Weights of a small transformer language model.
Architecture: biases, tied embeddings.
Training: a variant of SOAP for these matrices, 4725 steps.
Each number is 500 + 50 x the weight over its row's rms, rounded and kept within 0 to 999. Layers, rows and columns count from 0. Numbers have three digits each. The size before them is the row's rms in percent of the matrix's.

# gate: layer 7 MLP gate, 320x128, rms 0.27, rows 232-298, columns 64-127
# up: layer 7 MLP up, 320x128, rms 0.249, rows 232-298, columns 64-127
# down: layer 7 MLP down (transposed), 320x128, rms 0.192, rows 232-297, columns 64-127
gate232 100:444430519482469469417404487502536462488501559499532520500485483517524490624478421426544455551518492439456498424450516434479431491528529557642529572460564518491489513641462475435488577490488535
up232 094:479531537415417527438518562500561468395507389532572555513626441442526478458425440481544526402457480496497529455546508467410511613413430630499565485531541506509554399604503539519482478461509526
down232 105:367504485509392507440498537484519444506534486559529547528444502530512500538479456422558592485410485462553446531475415552574520524468416531531493482516580495409504496520480562516489458525418441
gate233 107:546408565494589537387546482559551495482505500429439417452441467475545538483484417479518556488439395482544466482450536523559482463542540524490629536517496555519524446427616553468513515503546577
up233 112:516499564497464566467520498464584626356460397468472522452557539481520511477504497556468499522399494522512557504585517423528511641485503604568443528564452453559494418585512386498481455433567513
down233 103:545488396587524525583444464417480494444472418533479516542476523446545500421450484598544518501583594547525484471584502479539587465477505508451371487437386480537400600502536435465552450557456523
gate234 100:512481560444619492507473520521547527435534547462507456525456446509490557487542508518522509518491447430555541558432586580512465492449457443509480519491483524530424501471490499548439460514477505
up234 101:523510455435516513555516588478368573425528519510540563511532519557496427548500492412500564428488478410472450491529495378494500407454435474547487558530542572523389514521465474480452568536579533
down234 102:547413519506547477433530508547494619546388498505579556522585500436445508517499443494504496457513465490521441500535565508520375527466453576538495506524506488511383492473508487439474564498476509
gate235 095:494470561458489529535487545484605605507498545546458538562538493553530450416542509497499440581566477518554477571448416547488545528548613523515458464554549461559613547436441522456496443469566430
up235 093:566454384506515444520482472433491490546494538483452537503527624450540464544488605526504483562590553502517530490463445502551462528572442597465569432561516443506564524488435512524426429458483476
down235 097:519517420450485517404527475470455508539611475490426581576527556505482466441471504561550471516474515498572480481494424550568468475488404445436512564481387472474537487620488521458455467478461474
gate236 085:532389430527447541538579571514545523448505497448520485572418473524501580501478506487424412579535513515452540465572487509564485542491456540473486465557499386488522522420432506490511551489547471
up236 092:453527449538492424450445491535592537521482584483539417499498505433527503630569468498490559486486421551344432461459578541463580409497575454531580451442451550522501489557461508528517508526487441
down236 081:502511466456466456547524491532509486437467436522457548534465471522516588499420514511474517598406518533488537517577497599608514470467543569461390432555491461463516508460441544578582560546527499
gate237 105:582486547526522549412470510497458485427544532508486457463493488512575488522514429513508469474550504427497545568582550474575581509591457469517547578497484459491479364452520557516515579461414523
up237 099:530528520633542546377455536551548514487509507477479535500500589438489512441507495450476527565495428543435506508561481567553563543599540469444570563496505485460435641514429520465513393390462423
down237 108:498482486492435469465492491469448526479478445436471491491463454423413423489494450501435509496458532496410527586603587494499509480486611489488497487504509521507502474546439525636482593511381489
gate238 095:464456566437458484503514548564511426470485521511543539456482493526473476551520477438495474500534481620554454454493552503492614512481501469454496489443473467388470489590521429416500496557503479
up238 105:506476569468592429560478515453483425480471469475598504452404456607489525519466548467536484516532520410473481491307520394519469526561510570524509531422490488501501509532510444459539520497600488
down238 103:490443560469512504412563476439504462517475435525544434466554437453589502509505459563536363563435464498507543496513562429511473481491547539449533471574508484508523442451558538468542491437426643
gate239 098:436548575468429495383466554526535546416425515502623461544453551507463510490436512581530507508571494558541570496492512523455505548518524483398478556481484515514533468474414524558526508527558509
up239 098:532527498497455420435490493539391573390476504486536633493502402500420494488491567622464572482490551499491475563494434477415454470499500567522474524436515455554413488507472436474482499473453484
down239 098:543468473441479515607513476457488364430492613467525527631471516555541531468543500475551457465425473490510539549469570563496495437476490543405537496388531506458539549515476466578510572535536416
gate240 095:440505411520546464512494528592513490562448595520485545584475573510500504521517492546474519362404488552526492557572539477503523561532565424547479457508497502482406463519520557505549419555514511
up240 094:472494547474422563441467388465559485507429519549500483501590517500562535518588537476480385445490612501508507513462467494551476506509513398493532434503508461506490640512496520523392520519478524
down240 089:572419494575513555507491469579401483495599505449509477409465503570557478464459440497540490423660469480533436487403471506456499441484585505512571537482425489577525422558501541474468489534514527
gate241 107:534540549480535537518493531545544515426495569422529460474378520543576488462566535570503455499408512430559505407467419566472512456543519531494512466524610569510458529441520449521489472486535509
up241 107:466494507526517479516405480535467465402547488550514516496406560530459417464518571564473486574551526537561428547409410540516406532489451393434461496508490571559494488502421462453459531568530544
down241 103:515506453514523365485536559529479479593467516608494474537465462538474575662512433489484527524491439471516504470543446506450523426413495475503453403556497564506489490516552410629463525543553504
gate242 109:542544470620497522572586522470529627601488519398551524491474501519446501548487561427528528442522410438510549494504483474509557434519552376427555475502440555498473492549422521442453449476411514
up242 114:570427528440569439442494482453472531433562527585539533588516379468520521568502463447555488525501582476550477524493527493515521499465436602500431547429595504575471480492466424547461550468448537
down242 112:503503553424517506544414442506453550459574436553406546498519564479491535459405406565542477471486526569503476520510596496489404469519494546440502388450467556439529488439563474553442459569518478
gate243 093:559444453484429453519498524522478643502435465445407512611520542597565458486508473514520395579531477569541479522491398546485504526496449397487450542529502497422476541505478487423615528521420520
up243 095:464532495466477532420470359437495506492506445539558573471592524514496401465354483529446460568501489476549474476507425495570501440511591554462477448404552497468493559490450479545537535464526485
down243 089:458507467570518522472540508497544458567569583424556479489411457446365545510495446463542390503546495457451494465483411526459538537600551498474523416540492565568604502512479473532504530527471611
gate244 096:555576495523465490460401387434517471473473490529459539445577504522579478497431477571523490567460519544553441537541462515447446538535538473499531368449491412572548443469534509488505488430502530
up244 090:514507511428480524502480552507556526395457529497467543627406541524451493431523466605455443454520502476423500557527468434544373511487512497602444510463550534499606481480491436589463601435502506
down244 093:516553483563398444521581543490568447506458482537501421506521458552440472510508434518493532514559454487476501538540386549440410612495527530532586562525527484576435519521530417630426476513505536
gate245 107:521493507596496471445515440545601467496497474486410481411559613560522539407445505558580426504550511518480511515444531436560536506470570416420504402487477510498550588472481546476574468473479495
up245 100:476429454477476469442524544439439435459542484496493576548574517470505551557476557555580561535512465428588585412518509536491497507510498533438523499595353506471475457545542479509447519513438485
down245 101:486491461507356449400541441426525549563460429478444449500592597538555575559555462504554565492518500541494516516498515474522480555395509451434467441532506527495567409490496462495498549362468521
gate246 089:460448482394509491512491483488537556532525582438528515405540462508565505510530536504492507510506560569530485521428510549509417487559477418546475496471439427485498622465414371469447408471461457
up246 094:473515404515526534584509450466532538425428492481427561495501533489555479557490551431475574447522520481545437479481518576492421534470420451564460495516527525511422498500539573395468484460471486
down246 089:533460532535513521467555434557404453502478521455505472494502449445533484418504549532439504500560440401489452414510587457422527475518526456485498489569442464477548492506457436463497560526595474
gate247 102:630468381536504500460465555544502477598503529547539498501498405446542493487481485493478363569451532470536479436437485532537518514535488500615551470478459453517513464536464560524476509552465522
up247 104:439454464464396490481523459449469474480524591412457466542516543438510412449473480565438502525511497483407590491599472596554592453575504468547498552522435536451497590543491441443597519504499496
down247 101:514496594522502491497509504513547470533504439470451476474461511444492436486578539449533569521511519515492511594543453410498557558499529518480493511493522395464541582500558488507524479391406490
gate248 112:472521464503454575552503525566577579504504465414514563478514529482565594476396529445452432619509514434500443590529497495555501554516422526447480484451436508536446506488460512531510503491548455
up248 114:477427553496456490587499510533514502531490456518624562487481453552495501505370455480539586469489465486462546438504557462450523520461522576438474518588563527439549460421489501508509492511602465
down248 108:544502436404601540502548550401569536552542481503511412536444501490584566502502541468469491561498443379480574454481505455422515528399499497498448407559471401386456467488441542508464507420513514
gate249 103:472421507461540479562561490527519532461553526540502585482433544475596530465581433553514469399499444399537527497473535548550518470512505465439442459604480457621436539557522604521491393509473528
up249 116:534461530544434446552524556589536572530478461485560666545534517382526564469475420477568509569515440533523467529437540550487526495447487519558528508509459500503386603446464470539446478467461482
down249 114:577465553496502585591482491479456506554451377572457472455522462524380521547481460594506502537503474463573512448515569526589390571450535471477457486495433618507449503432509543496379473588416594
gate250 100:624449436453589526533589527485525524474582455514452439471537488528581448497439393455504549576522463515453509512520481513588489449503528458519421462528455501458456486511455419480553581518462440
up250 096:380531562564403481452498497505570566506477567512433538484522577533528504455510431460418483480574531507506550406565506522506518506482625342551543566493490434496424545471476434531526537404492540
down250 082:482481519566473534464435494486622555552399525497497555449549480447520510626494485536419472449537496534466459489566529585595533537411513494470546493512524469475608507586489449495547499563476495
gate251 097:508526447482516573466533531512554536392548417390577548510417550528479523521518454469514522586481400569576530534452560482512430540501473579558472545483508399523455539441476539497433505536571530
up251 095:444494345496477511515515552458515450618570548521487516502551418543549465536446477490443549389530560672458445506535427531498562461470537540389493536462474466526462493507562445495468502484419534
down251 093:453459403466451527570419501491385466643545491513480415430474475467596458474480458503571526450520554540486548511501472581455485451464570496463492559471481452513468482355499446453445561487483477
gate252 106:532484602510432474445419528486522448574471495572486486477510571588440412542502383465442510505535545509563407582468534480502506417493514369353462436492478441543463554505488521526578486493511550
up252 099:525454514462458478456572560485602529445485470455502362527548493417484427518541533499457497478520517530486491531495514488512455500492495540425410493542505598407580534430484496539348415406616541
down252 101:461448486460453493591436597533545442471503558459495450563536537529466457547577459418539510451526519513519494525622510545485494523500501535410554412492575524477475500466515563581527535494431461
gate253 099:533491466539542491492469382478484572485492442485473526528534466504501442590493553474507484489521430443557476447559386443522570496435526484532508515563479493440469523509525454479555377579450574
up253 099:438462485548533453464540554486449471559428462555432411485428569495543548601451499511472535565526555486540438448580515445550568457503411518347474551528554474468505466574510638517439515520425563
down253 096:535623556464617530499463430520538477486536483489476490546524524423513529525477504459494396550419470480572520570412512422535489533482493505557501505519509566478522524508479523485489507532508595
gate254 101:472492563603526442608518381505505525523529550467511564396483518562567544490554461429578464540443515469526484488507523545467484358451527504528483525495467400469452522498486509505424489451363532
up254 106:546452494480535501519531460422579379431446481447506524573524478443437493415470409535544501494402494552463573452579465459540467540560542554509403519486522507511401449530479444417450420512538445
down254 101:491547507476470503489546435537497539497465372517366394563484502459537624582412567570513539560559467479516444509479547528617464492534489551458520473513519452486448579503587584633526484460497510
gate255 107:500451410552452489448497437531623542564451573548555461509501438459516513537511474440469486523526541412472586469476452470527503508555487466535522466480475523454480485453495487378512445479408534
up255 097:491546508483488565514435567530402486534490410457543485527410507509498605511448506405525402464484442544489496456408623509509534499495471375424470489546532497432522425479505453521600523509577582
down255 103:571513627518560449558492496530489489504475522542523499573500402525507575525510421503380423509592579416443545492557514543478456546449480550462501460539553525530462502617558491586484525535474555
gate256 116:525510535498507573446494466492466581516460514585643492505533533529490463482523518611523488493488419433540562618538490423480476427440518490475477503482527433449493525504541483580421478620456535
up256 116:500615501447480423424481510500497511368487515466467483554535523494444437669499447486518525501506449506576517544470542552513588533515531501467548517518453515581552462431485546452635533414485437
down256 107:497471445418481468574438522506420447443523474541508537537462554515483474523540494450505604499560639454440509388457510541463427516535518444512483490591461562402498505543480496423582494526488514
gate257 103:536475450509467542519491610548481458505502477443528567600441500433488476484502420521498494518557487397526489499487567539507544541522592556452521442585540490559481538544445485448529560528478675
up257 101:474507515514508526507550442494447472526491466483576482551420559459451451529473555486573491506503447632509535512617520468531459566586373530471412388543469391407558585489532453513505493514492458
down257 098:531531519569506511525435497501500406532561577406593563607437456474520603396479570513575517466552517531524483479491472558454479438460566493458449522518552550565491519503446509586462500501546515
gate258 100:485541511546472462388511538420454547448492528431537419518502529558529554559466505447506586566521546386545504504510564491504355559574422429468485545411615611497545496513500475492507494460464461
up258 102:565471398456530433547540517571502452520481488448490488492541503515388493526561600424460528419517557479525533461494540502487512480497516537559489522397522523421478542446487543526590471479492494
down258 101:543524412491481471536497555457545428513564542415619454502609449513523519473500493501525464546529511406442595434548536512457571483430552567491567453526483525504515548456493410518499542439535513
gate259 105:518548496470510472501609512413545544439379530485429498479511506441461466460560525484438501450579437586464440556528525496438489401477430457484475455529491564563492547543519501473595516490471476
up259 101:536486474518525427470538584445605505514547511467509512561527516394448465586450501438489513478562467430431428501567488495477506518539447582432486548496523507489519602499545479531461512480433563
down259 096:488487453556587428504556527545537421535512610549522469475503500533520458458507526459419447459501550559430473454507498645554515498428548433567556541415547467542550448414435512485558500510551469
gate260 096:426516570585447439469441491577530537497455504555512570561483367489556551600501442514633458467487583490553426537469560564472543488461628427550472635482487530563557494515473523503550527499471561
up260 087:409388458472486572505509554458539505432558508403533556513508473575532499551444409488467442471321517475473523547454440530491544504474480517444506496503533510435556521484427437577511535510506560
down260 096:552472475452483415488495566438491417521433498532574495585505532556514506510538465436515507529464456548505457506567579541553446485508396521482558483507592542561459463478479445505450487513487411
gate261 111:536530459554515437579489560446522438458515523452548536466445434537471529478438554492601484470474491459492409511450531548611507510473497470475585488494511443515427463443557537568597570535530443
up261 107:583502482561454456453494575477503592493398426522525453505559483464473529513411608490509569549498522502492483554527433461415566468522521447438536459501444476472470472545445583503478507394599484
down261 102:466538524554491456517501551522469386535483469489572527509459547465469516497504532515519497418474496477522508516489641616424457500483593523569495504490445502561543454404451483599511577528475472
gate262 099:499612494464528459534394538521526515503510499553495423486501555471491531597594417450465457500483521503533486537482489494564491491464464551485401412445443431606476482594558660499497508527453576
up262 088:439417419430485519437494403516452577499411492446567516490491508469483557616515431541448577502465562484529484532471521517416436492533535587563543537524514407573527612532505520470507473501514563
down262 090:556416471547484526499516531427380589578522527506512529483554497601486431486488451508488608468572494499521492474428517432460542470577456605560532523476506481539541502594560444539440466471521425
gate263 104:430557429498528526521462534565500518500524603408521474544474539556462479505599487483531562480542490545473520438424504520504520417458495517500413422483463447476538589600550520434543472440461454
up263 107:529468423526546479420547559413518453524578558422577586524510599513540441597558553359476527545545534461488442497469505538480492546540498423498503483416565492502565516403464461481427498419582463
down263 101:516505486526534468552451483475499457536431456484516474480427541527504573591464509559538633469566394587471445382539481491582444550484514473523538601509528479420488555427509498493514493444489554
gate264 098:490379522434471459524458450514505534526558470474584491517499515427591515563488447574605386474387505442548554488594465491540433598522654515525504476580518509471444495496492524466471574521441516
up264 090:516409540388407482498503604489530356497555513483495503575511462487585503485555533543443564445568481562508535430530536533466475471547409483601459429497486476539529507499510573533463485519549571
down264 091:507519476517400507575500437413569521624522528436514450483453528533563484479530556515514594526564556527465531602500505497451527439463469567472519531517449505464462583628508548560501460490546515
gate265 093:419479551442503429597446538539438450512510455505492519423585493425588436535539487479517527514518474425383501466523452511570547425410520534488453466511402531540532531501527459513567460500502489
up265 087:479473438433551451489485486633468481492495463527500413502488506522432528417558493516458496488517487510537552573398474479599544541498591495481607468442524499469486527443550463489484438482579509
down265 086:545488556442448504503434530548542544531513432553514408519557407590513453522494483496410508511617394492517591436603535475469547509557564492459545475394533506464505475539478365515520507514482518
gate266 106:544441531473494464453513534570645497461509544431518541460452539492530501556508626509533494497417510618559446522559400540504535501460571556507560465418447511524461546441483488473553446491437421
up266 103:506388507499499468546547481518504519361467496546525446469492432525540572520552530463489561473464433481469444495565470555539513513514448475490481558544605567486501566511588381434536505508501470
down266 104:490514528508450494486469527498374460552442501558527580540501479473539473505422501418446519573382559513546512515618458583545514438498547553489466448508458544522389527426563448599552531476519460
gate267 094:611527496463518472474514617552509457528490556593429587494582577497574521515514399498481477556512520435491438503488599468447484505483526421532484559512469536482540515444461461453429556566530475
up267 107:445551478472489508376455506533491606517599483431525497476562489568485523549487472482492539545466602449467478575505425515534524592426549581444584461417571519462530525461444455475490510478419503
down267 105:400545565520531608457555494510460491510503480497540481486491517404604479481487517515427444470572502523486510466437537458492440507473455417512506442470534509522439511623489440544653462443464518
gate268 099:473485646416551426576504456529532509436506567491465486489445502497465483422513523536547389475615562476530562509492500565491556452409583575543467555670500512494503499578494463375550493510474479
up268 109:442532484569367480529525418523524429545573479589551521543492444500430451486534484481620469512473458479405514582564510486506569548489476660433480525496559473484535483510496563608489481446477458
down268 105:552529475518488467489600485416494497485515477498484606555461501531558462479582550604549516483561593461493441373444529409551471468479495541468427513466394385528483476485539453544485501487587524
gate269 107:446534449515518508473470494545406544417529451484559485481518491520542558487534485522532452516504383603531490499448514472572545466550519501536399420474522511438534493492511518529531397425444413
up269 110:505586534494564528550532556543532470582566456509466569524527437444459457474427482560452432568562478606524498451415492504477531489514512497592527489529458457452477587499441464546536434449477462
down269 102:500496473518403454601495590605425448572407495480512563566396474445413495552488549430411459478528464509498475477506441444471567526492480452453463462476464540601500489448505503421575513508497531
gate270 101:536556513486452525558523501558494620511426499520478481534480411514559553534489585539531517503584452377535544505567520478443459423548481400468426517532520449537488523580428506491531408540532512
up270 098:497557447481536460472516480484548556438568479533462595419441443466486546470621528502476504399467505503522396466428477448476466520473582533478476520535557517482448497414439494585502562576451541
down270 100:497508521533504536524580504458576485500555461502555381547459530497492587430379457451518400525469463567437540516545473462572509489564541458471557395456487490532521563559566494498511437479509541
gate271 106:503413488380503356550461399498530500490474554471422506448558596462511496485506391597468442411484458504469584448520512543498504454484503471486465528450424451504484517486366540495521476534526459
up271 101:460500451548490440450442489527491530401587560464499491525535493564567451534471505487447556557507533577602546515505615534444514466435562451468486471443470495505560525543461507517560510462597514
down271 110:542527499533447507501524438532464418436503483521517560489511602538491458463514477404544530407496552540511502519554540538431485552520389393440507520434554591580500464527550449478500526445429545
gate272 094:460499569431510424386554425550537497504483482418480483482511532529549526577508484593585434506506597529474510514433359489427417522504512435402511524447529444414504495473483463508505634537492493
up272 093:608528502553485488506535593506475538488493541539490623589540448438638536437479545476456491488502565490429509531506571486401529509476522421522453403480447548494508423588528431488400517542505463
down272 094:491551529532455504519454507437490571500486557506502541565585421494576463518465535544572408550457480573558459571491474477457527462534446460450464597562576461532515509499512593488392542468493508
gate273 101:585486505491468517438524506572534567525422459471441461499511560501508510583407436503495539546438538415496530514590496539531496476516512499437570526428422483479495428607479561511515600543521534
up273 106:487471477486484549525483441526503465556447556455454428432498435538483552490467466574571437535449505518569529518545507459470512504572501514427510613541474516509504456581409538443475508536542563
down273 099:570500481468491497504645482415534395507460421527497520397460508528600511467475530439438547497482507575442472468552396463443459501432589563419588530541399464536512466457555550515518514555496468
gate274 099:589414586511485449442496335452528398499528515467518479376583480554476440497468419571490508520501551515574497421501471518448470464565413589526454467449488523441547474447564484441450542479579490
up274 102:492457464553495515445483458516503527491508419541608534494511459543398587497526499446548459529485570482534563404490512486491413595558583477460488548401496512452519509489488424447512431561543544
down274 104:534494526592509514455516503454545468376501544558444502481568457554425470399482605431448437488495490559512451471462514488466504532575503504544557461532518472544559507534463513433516424410505498
gate275 108:533419559475486499487465429557441484575464543471557392584377575483529516503618525495464469582414470553476493581538470527387566405470495550391529524478504471427545525482573510512555550554573524
up275 102:492484456477552522372603513562518535447489516534466442503524526516412538543525445499419516496512573387553518515486577447482466516550484412428545467457443560509471497521384516487513447483522568
down275 101:467511452512515616398492572527528603497542508455362535478558510464526506529454546499581557514512415480408486562440415510512503533450510463545606504568539498430550459523409473538446447448505555
gate276 102:461462558444444474484504542568497553475574521491435550556552547414562467432603567455602548525534454490498475461482498586511510469582461478587462518492496521577456456518491507479561495471523449
up276 105:549455410531401454491545565481564500627450524492519549566552573422363449448489563503471516471542455536529522555505458447485449495514529502543466547515496453482474540481522545423433524573500488
down276 105:549479597499504588522482516494420510457430491555454506453392496488481528537495523471453542498481472477448502560603490485516531408591522455382457547462469510440511532584550543488486521598431470
gate277 100:433583523466466459497495471438487565476485519586518489503476494549494528397473416566421483496559491495539552564501487533502522464454508466440448523393436513543463354514502516619440390515461530
up277 094:581489466464444514586450419579514532462493434518472434491564468529503537455497617576489468624404420544440545551489501566522476468547533447531482459521509572516472464526412488514438472576507449
down277 101:464474472505420475505497424488557433470581503583448472503511461602663508475536488502516441572457516468435469462535514497444558498460546506432401411628505509478488500423462579449512494427619519
gate278 097:571528506514529444501452467523433434476477552479521532499466426458509497498584444438509530529539445504604539508471569533484600489408592479451502487476552570543634388574530562524547491447520540
up278 099:555506412600456536485420506481465572396516471557514541499506512472412493479506436469545519421596441494467523517567471493541451586644488516532524563476520551580489474453464421428526493464516579
down278 096:510486464536483573450500375513482534510470535488453433537582468540510472465484523490495393550566457407489508485465468450472450468546643474479565527448453474496437523504478569437491541484597438
gate279 104:540485513487475546504508484489463509490492510494496597409408508567467510574540529544480512447488388520517449508507473465505511495525557430474530473551589448517583505580508480494419443501468616
up279 103:564505493444477470539529475485524456461531491562541453444462468420510586431504407483434493468525445471510611468571603475518532494513466494509512485499512444525451478441524505464477518464531591
down279 103:486480451466536458517478516493462524589441559526561430551488540567459456536540478543494526523518423551504485515533486469472484463466421503562374516462509482507391530478554425514422502369458399
gate280 098:488485606522517509505466504547521530544465440521508563550460498527550570548422421558580424480421570517487471592547441438554507528574448404516505456513652575518512491593470494495474497562493521
up280 100:475549487487569455539503446528502510479492553520528545508488429491579489479486521545610491465446497583492513434448546472538544575453586546442443490473535438469534470513460412502489515446489451
down280 099:504475472436535449560458502453445431502642471448462578584434520545532501509560518500430465487483547471497510589569523520485526418369430433463465524484519510570564430519474517458462543527519468
gate281 100:500478489536477515460542452546403457488472512582540486496587466508496433390487457642526513495528470544582495478466489475478412454555601516429487456479553502516451469495518576479531402509474506
up281 106:423458533437541503528446434498514530545513469398420444480523452527518508530498553539466466537500537517462408445461542550539471437544478505496529476461516508446422422403500526574512475425435549
down281 102:495554504595553497469555498550484588430432573473539546443564468467511560449528453427486484500448563516494475480540531513329449517618563507462500450562473457435530527556534452498511538533515501
gate282 111:424487454576437444535526574579467517491519575547483522503512512533437490503565481482499509500542459537424519529522531487429475425501454576535462578446542522451454440475541559473500485519467511
up282 103:569459439551478487563488505603461359516514545552549499458495404453436454463582466549557422517492411553503520457441565490562511522494439459564526482518488482500565585476479437623449527522520541
down282 104:557520460452496586532455484528482512531512496539495471549624479496558438466468448465536490460566522510580475468433518459470458441560466448501549484475475468551510445493524502443534521463554533
gate283 098:524553542533407571539455465506492466503500492483563506480513491572490488556513502578466524610459488492515521538496408471404498498446465506406547523534480453488436472530486475573457487495543555
up283 096:471480443480557521468548536495417532537459476471515471446593532474467491418531519551525529501464460447519528558502458501600514506435432499522538499491496527496531512483529432503393568498519491
down283 096:469519444506548510513526545522591583483612536610472522535479476434564473461479485561488618556511422498506578383433544497453496466567408609497456454483579368475539443519475524478469495407474542
gate284 100:531554517463375500493509542645515510487656554495557551459473443508490479552492464556556559464547563469420496573523503497511529531479491464564482583496513548525443552463542479462478451453552554
up284 096:498410438553494485398479480577482506519502407461555578411470520459444462515542445550477463519529494554524427518415435569448497445467417537499447558486421557518500393520458480550521478368538436
down284 096:495534481526464501502415481462506487473476498479510436609404437529520477491481461450400516433435482477455486570465512493492536411526578560499466528507534517429469453490534450455558447377477499
gate285 097:577477489556501411495491411506487497449620490547445498453467498593477519522520433547545452545489532441534627512580501445506533411436506507529540458529441466498474452512478498477518506533506511
up285 088:508569550495493462457431624543508492499481462351475494482421440537440560575511539473517522482595529537480481518482450533517606536592536529530484509530539515486516441524376452488500531462529452
down285 092:500470526529578555445477443585449443536446491454420522582526359404539458553493497447498488464511542480564481501473473516409504497494518476526562629376476424498492570523395521520548512503445466
gate286 094:486558478537525465486465472477520454529567500481493458496507551472501415439418482530628450472463522501481508538471564391588507442503528429517428498565476419493489532476464619545498386461513455
up286 091:382474413491526532539505464513525467490545446575495454464496451459488549556454559472498451485531506405434584377432504457432412600530411531579546456529460446479556531587498540524513459476503493
down286 092:479539446445513441490506506471483457561465503465436459491504548509487521568505505500503508455467547477530427607640511444589515525507450524536635513416530509565451561467593515504548519362536566
gate287 096:584548471427569515452547415552487536541505474517547486466435496520542549617467428518514481567422539521458543494553508452454448544477534538489490476397402526590472466528543501503528420603534416
up287 088:536471526551503486495559557524460530517496557448556525492515378440393533532541479519521455502540489484553384511609470450571424561547617553508539542521452465510508502405502531526479436543472522
down287 093:498552465508588470526463549557496466443476449483487471509522418425518505487500425531397423515459503451518526490508579521475527574572377547548485523469530426509484438470443490577438425522464483
gate288 103:454525481585564526517519465470467588495471615509473484600517471518465521477526543436611483538487479481416464581470398419524513506499510469479463564477585510426557446537438495449516491433455579
up288 099:456525514476499571558456501533549581580499537563543498547473470498491442478505463447439516498526494479534504486547452470469405351483551456469539502465497531550582432493614529553539545473466519
down288 101:499419492567480535581455509493461481537531478437518480449445506477445434512425503483534551580449555536515522541422536625465541506511451435537543479516552514424511554440585632513538461536439552
gate289 101:569441468438415631517549564459471530477571533443460549501489563518517499566535509497458533609485466562504493491529533483494537455523592420514526441393548523495609508597464534512510499515455435
up289 103:561466525536492510587515460503516528535469568523547417461508397427565554449416484469552435454552503463530543557444453545468590471436503366537469543500479461508484467541536554511441445488495529
down289 096:495599444501459472499516423437532503484457472430476577507493576545535514475565538519540549468448569502481507472484544511509485524485455542471468434427531602467521485437465529470494493490507550
gate290 095:572486523548439487575439499576523556566400493566475393551494565446468573481554437392548488649509442454555547499493495565476500506461485493435496453496474536603551521497374548523535551444441550
up290 108:474549544561419493527425467533527482452544477485413390470451540606553434436488571537552515469495552498544519508535463564445535517591465482460532474498406454495501474569442507538507542524475515
down290 095:515551418417535487454560531504538519488470427537600484625436589431567542424520481471415445470523410465565460544500540465479486543566575552538484498485504359511545608471577542523535547438575514
gate291 102:595454537486571580392508566478535506454515524496624489552540502500544495588500446535591535432416487482436477415555456471481483483549543544442518403531457450579555476600589426544527530532503472
up291 113:533544494427423502409441656441464437534561487538495526456471522408548430546449584479512547554574474505428525454495508493448593487477496504622492538487451432498493505537516459455556490382493525
down291 109:464523432507566496448547467471431453580453497434461500512521442526494500521493525533500461519518522500475437586516510493528492519539493412563517497468492586533460383488540423460492535539579549
gate292 103:433527468433446503468539382591527510523478557498476516581497482542470546503507384417640434555526541505392446521505480497495425501498541482418481497501528563479380519616530509480497507561526522
up292 106:513503373602582525455388432444545568451472583539450464513448528529583575515493541547477514467526570468529478528582489535504574540410521478490507467548536420463402493453460538435517412443569584
down292 106:477476510471422472485494476470559421557482501496586530483425594471533481504483528440560502384530496515568489597482600459509432514415522421489420537442447421497401572513544405432553480499420481
gate293 102:501454501504538551532456575527494543410551566549477496509490463530491449462571494520496542610440511510426484491543469511457538553536478550580518477516444445463509463575481529421509532460426417
up293 107:453446431539486412543637484478471483556398519413490563529549519480410494484468495496465424523515457555550577477557542426505629489488469477553423489512443457419497584541544486394463544407593495
down293 104:477508486500505537481551433493363480515440549497526504513419427444509531460465568542529538512529460524642511524444502509440434428546407425483471417397514587499472592511541486471517463606554501
gate294 103:368555544544531508472500594469501465482554601410488507543487461427472473517502452502483543561489451580492579476578414395477547458497424402495441502498473525485551505479535480483500477415429600
up294 096:452456494495488465582474464519548468532535497556519490540573586509486438455495548589518606427476498497471566508537500562535539488438506497459463542513612384476442517478537505470409461521463484
down294 100:475505503495452498394547473457506509465538522502611494541550477480433561478404426502540523482506541504541517523521502461515576546468535490628437491382561499563528549465563375576531501538552509
gate295 103:560448503574518417545580457505515500434460457488506560442461412529473518483415540487574570508540496655469440659454518381498469527471513469477499536438502335509515482505545484497561494461492418
up295 102:618499512483477450545600411475424498515471476515559440498456515482499550601541541515504587470578439547565501483475458429518454499478492516466616541509576494443534481495434466365462581519464519
down295 098:454447516474546454476548539493504544489455530522527617545551470507501574553520502532592506499491475446563483475391532497498486463546542457418459547525492494472548533466383500433393547549457432
gate296 107:565505389578451455562477488522581532520535463467478512424510514425482489504492482463500474566471631374445495605455536559460530484522539520425487403514402479535503463386532533485555433522542476
up296 111:462503491427507495480494509473505494489390563490547572513456485399517477591498602437548558452472526480525542535465594525509525493575433441505577444479582466466467445560583490467563569480441548
down296 112:504492487501565428444401455464468521493605465526431409512501512556360497492513513536498539477591459542493521442480539487566486507436517491601444487435483528486455390485491388541392522506484570
gate297 100:515455447531493562419517514502577482471593485448439507469495457471505484533475510459584458484512492508427495524433507422605418426466492410451499477510524548466490524540475557608450548541385477
up297 109:506482478524579512503523475466559528429582460464509520424596486465569430484454492526515468611481499488495520433482528576506515543547556408358508478528586523475470565499454417525485513480538451
down297 107:546447425517555543542527407445567534442511578444417419436563502484520558574454435545526536504513486430486478483565457539502510517424520526548587493472524551548619426447412428571432533535490439
gate298 100:491414556588490489475527545557613503466499487433432456530534453541529453523594432607572491578444536419483457504470418488437433574540580510558469550496475532552498573552522511475508595486422535
up298 093:446434461506388503469540514479469470583578509507568479474625455451491493467482501552570603442503422512569536548572437479508447467521496476473480538474487529481605480530458494502544563541517391